Part of a small language model's weights.
Architecture: LayerNorm before each block, no biases in attention or MLP, tied embeddings.
Training: a variant of SOAP for these matrices, 7746 steps.
Each number is 128 + 32 x the weight over its row's rms, rounded and kept within 0 to 255. Layers, rows and columns count from 0. Numbers have three digits each. The size before them is the row's rms in percent of the matrix's.

# layer 12 MLP down (transposed), 896x224, rms 0.13, rows 881-895, columns 56-111
100:155121139110158173088118192128133072058109154181106139109182164128126104117114128135102125122146076134157124090176106146116106210123107205122165181151112082100099117131
087:181085198066097116103133139196113111127156139102156131105178089116103086113156089136095084153072099118179146124123176140104140113095132115109143161183182123181076169116
095:127142147076157116118138117188190161102104135108148134147057126147173119086150127063185113132123166167059181162135161139147183178108137111176142143168077131134065162136
117:129085109102080066135148117155076122160107140107085189133152131111103118104110105119147194124113108109124123142118087126184118133131115145146170103150088115207133086147
110:182162102087163090150128096097126188100194169087150163118134118121130126163126114105148105120107094140164135107111114167134137114166095149142128051103139073064119150126
097:128162157161070092117125103111169058140182127170127111061203192150042184157172077076076106080082149085141134121118137097098150104092130125064147069136171130143117188161
096:107205161118128099177107137142095100112116100101133150158175204137181170103088081190075164122179147190148153157063102155131126135102167105114163113120095141075179157046
106:117150142107176073078107115129119068070111138117092074132215152170135184097181119165089187114127128110090164128179147154105130109104149103078096116134162139134160158172
094:138106157182104159130062071153108105121158172120066139063072170094109092169117134111153086107179128102088161166173075141136131143103166155142194167065141138101148089111
100:138055112150114159160105142150161123159152144136100149118165098135067171113126129137162130182123126173100128137136111078108083148124127128135139104144069119161166095159
098:154068132109062166183131123124162120125120118121191150154117080142098090154185165215116079124185088179168134166154094124123167143134054118107141079122127083171144149138
101:159156081161107104161108142115139130106148166115098112114175126121099115129121120189185095106158096067142181163095118144171116068135142104099154125184132127123130145080
108:092172084129097102193124146097109162082134094126115143121123111133166179145130140154096092072135079173123100105171117119114125152138180176112116198137124135187141180231
094:112130150114202102177204077152146120103104151132160141128188142105094103147127145102113055147121142079118143108170113099070082066159138153046098153089087142126118109097
092:161174147161131090062139164149164099085159114115115126129137142086142169110180196098108180147120098112153153110097100113131143157106113054116213126154139063156121106122
# layer 12 MLP up, 896x224, rms 0.114, rows 882-895, columns 56-111
091:122116136106181140202117114094183140108143092192091158130087109173193151159104105112141170144180113127169139117067139136112101146121155110131155176111159138118139105136
100:128149137138140117179104145114147127149080150099075098162173151056166062098144076124118128204141135088115088134132140200091094117153145095136141105154140132117153130103
104:124132118097148157149118128203190171083110096147130160171153042136156156089082127112124124115092153136163091161098145140087127143122150116149145106098124156140086154124
103:070121106146090087116048122124191165160099144103132108152160077080154136084146152195150123116102110104103100188161178140167172103128180138165146110148094133133116073092
090:087095138164116094165188106102087171127167069113070179149129094139160086106073190129107112121154132096144139127099138064118139092126170116134203046129113121149135103136
099:128158170105092087102088126155090114166165119133147153092154121111058159092115169125132119158121059183125058143115105117177131118070112134136082110108161080065110134074
094:085112139145118096168142189141122155102136160139131107136095129135098152133091155114225073108133092079167096107154096087145108131071136125159152182151106175132127153145
098:086107169097134102121117143139111145131093129117188152143104125200165163160178140079153116127066050139089090148122118133122129108134085109129131161098119110125125108194
115:181121138154147140136178145091109106102145117090174132115097153141122073115091128093111135100099076096159143152162095128086140111153121084131140134108143178176132093129
107:149166129148140130186069109156107134141121077113073174137101091114195164139151078097122101088042148101167140103162109095099115110108113111199131178150103143140161080112
107:086131069117136130110125157177095137075179183098129110154122076157101085146119207126099091131169066110138119105088127135138088118137117152144119176104123086136125172143
098:144135083102199145120161189154098132147114107093128120090136125133157159178105103114156091079207141126105158153100113190148132091193175141144146154072140092148112099145
092:132160103165158114068140105099109108161174171135121116096084154074111103099111151121168096156110076132139126124080146121147164102098074103174163067152079152129158156127
098:103199095158149115121151126079100087153156125144096184127117088104167134066177124092113119184126100134157119176098090088162111095082090124137095171126192144034058074116